Weights of a small GPT-style language model, trained from scratch on English Wikipedia.
Architecture: LayerNorm before each block, untied embeddings, attention and MLP in parallel, capped logits.
Each number is 128 + 24 x the weight over its row's rms, rounded and kept within 0 to 255. Layers, rows and columns count from 0. Numbers have three digits each. The size before them is the row's rms in percent of the matrix's.

# layer 6 attention query, 96x192, rms 0.0965, rows 0-14, columns 0-95
101:152145115117157055160125090134111133072134130139103139112152164107105154159142147151148150156115154162131131111154177111160053127125133109158161090098134131142135112094160149095088125099138145101170120111158111120114131109104134118140161115148139167129114167106125109116155102151104151106
047:147146134136151082107133087151114116061115159121109156081142151126110146190144116095154147149108131141105080117139154104132089140156150173155136117093167131139162110100144124105126133109137134143166111142143121142151120151151124083153130104148114147127145144081139074112140120113085138089
086:161151113121130101141096109176040110126134163175112121085185147129126185146139136136122151132105077136119139131143131117152112175121142154155149096092142119118133093105138127146134149129163108127140110123148127103131138117127112105134119110100126143130161130136151126079158117084106164129
070:104115124113155118155164112125119115145158090137132186144123157144136142128137127140122146163124142160104145090104159129141119097137100137109086143118147121115107091101210120082101112082151147136163152096139102095098124123101174156148157100124151142139115100126144121103117128122120117118
089:150104129151099157082120170107161130134115134139142125123101133165099115088114096088131171150122123115151119156105105135072125144129118081150139144130090165138164145164113145170129117117120139092078141160090119147105145112141126118130103157163115115159101168098096121123109137176113138145
079:084127111141136166084150139126148116159118138137127160145098108188171053114151123095128178083121118126144106137141101134101151125131108148135110143127118149108144149123099078117146101153168109108115152160121139141140137164161100156153126108142157101145103085135159100134072148115127105095
075:144133136113132113160113151119078126096094140155125115119194162133096151149080082141090137185148135098134140089139124153115128144148115125128149128080085074123169116129152116142075163113138114148200125127140135098102156135106145183130158113161151165137134141143134134117114136144158151128
075:150160081181115170107095134142150141121106158137110157168153104129124042122194121117148149125170120150155138141123126152149117092110104155117182132123090143087129104123130099106113141156136113155138092115124100112149119127116165152164126106088150113120116122119138093160130075109116165152
085:138073123098135120133147141175103162111144084126140134103127108160145124078147124133167130151088114132135117116165107144098124146167142152088162140135145145149086136123166108131151149166104131145088104132112076154161115110154110138138085080174108143157111097150106125177153092198112076138
095:082137153118119116073152115092120128138069122141131146123119092146168103145136143128109162081121113073108122171099159146061135146101153126128112149151161103103144145129130106139135156135137153114128148161132116135140141140162102121140154130158090126096145155135130139141065143096130103145
099:160139089116109084152097141132126122094125144115090139097125136104085147149141111149159132169140163153130114115108146119146108124108145100136167115122137153152165124108162120086138125119099121165151121095149104096109149108090137115152134127120114119142114143130112160090140108153139162133
091:176146107120114142138129100141126108141109107173109144164155119144129137154145150144143104161116115129130174095125158169091082107132149140103138161099116094092119089126141112169105167151149111129092116164135140114075198102107123124090148142160134112130117158153085135110108082134130170123
094:122120125159106141126129120151098122188145150052151141133102096120157097155130164120133114137135112105140146143098106116115160122092127131127121127151176115109129160162110081149133137131144118163134123134178087127114111128101135164134090166136163132150102103161148180132137153163159150112
086:102175069099095136133133158085112118111124142108145136173151111124127146134145136099123067157102115113126109072131128106117137095154149095113134118137144136154119147135140148163121134165116133133143136158092151137144143115152140114135132140150120115110145145137136113144106123089121148166
100:164150121097118092135168122130113154096150117182110088160147165097141140140144155147072136158128128116141146156137112135140142144131108186111157164110129080126131127101163172129108138165136127178122078116121138088135099151143098144142112125141106124144109117160124145090127148118141110128
# layer 6 attention key, 96x192, rms 0.103, rows 0-13, columns 0-95
060:098144127083171124131132110154129168096124134125083117159098142155109131105117153148120173146125111147107145141134159105125073091117141106145185097077124095133117127120090162115111129166107105107104101107129081136162133166099122151109124109132163149115094125115116078142122118113096156100
092:153133138106107130162146080152124139076099145128075082162141133131110147166113127121123138181098147155124142115148166136133087124128135129169190097112150128132096122091148195113114139157131141108106115121156114118113125165130124117111126125133152156147126145111119108084117074110126126130
083:097113137107130130154088138153162103106105089137090090140161168091095138159184096172122181141142094135097151125187116075124110120112144134144132115099115126155121127105124160089141152127118143114143114162097122121143112121100113133102133120158152147142137140103131163107138106138138102115
090:147135136129189115130126158139156119144146120138100173143123183136142154115141098153104116138143120132115144116111113089115078133141097092142156130125154102139147157125106143133084101089104129116092111106119140095122149130154112137146131105151115136109110153130136104140119148135070140129
084:140078131135108151131149144122119122163108174155145126107156124136146154118135147110123131087121127117130121118131126092114157129113176177115110148123117084109145115117097102120162151151134065126136125128125130100142137140131161100127141123158090133146075111114098143136132109087179160142
093:127141116151171151129166189122129124150125096145136146155118096121185121078102145124139082190072136140127103162133121141134135119146137108092120147200132136111123165152105115179091140102133091116079141129104200138145104141124126158115128110148103128139140134144123162159116148110132102122
097:140163108134142117150090099136170152088181091092138149141139134117159134146157145163110107110104081127118110115104113159112130121162133134152101137141119139159096103116127148139138136121160124139092083105145117090128124118146130124154141099130130141159128143121156159111162144143159142099
090:142148130147138073091149107158116101127077100095140156146131137122128104160129137124115119107102157125085159140093119146138149110158145150071106099139119119121159110135125143173138153146131111132109157153085105138125124135134126085111124107149127113138139120148130083155115106090151150126
101:084143103158124101094170137137144126139102113118157165092121188146130122117170156087089097125115093119123168105114133157114167141117125110100121139134110145134162149165143131139110123153166107119157180123104104159148123112147146116142095078095126111164081107137147127177080119098122129107
093:114118137081138121091094094162133134141144140083148109080127163086116113114068171108115131114084139125144123110156119122098120109105128126086130124117118105112127114099143122135121117123148127111106118140122106074150109094142163091134122105137186141110124103149109106148167080123104131136
103:104134137091100144146116116113135148147165152141079116139174138131103165114095135076133139103136119140102113129126139094134137117101164129126147129148125111114114093118156129113115145106105168137097094155131127118087154212166129159109120130097145165104176111123117147133114112118096097124
106:136141119121103098088077128107102095100134128195155150128129108106147119094098130116121133170154115103136136151125128100116183106117128140086098146157155134080107099162123093165153150123170118127140131121114127155124107155152104114153149077119087087124129131153113143168086138094146110126
086:151104119148088117178118106131159146118155109162137110091160121103112168148125111137147111079102127122120133101149077152122147139127179148140134111120137125115125148132128155114164115133108166115122097131126114133121163097130111133144158105098079134108157128122204119139144137097117126093
094:118184149098100148174117109129130113116155125135136109161079119119106163150143142116126185141127120132139111123133131091083070166141121093157122136131131170125117084141129159104105131084162121136125134117136130123167140141108138137148142169133160175121154170121097141083145096139142151146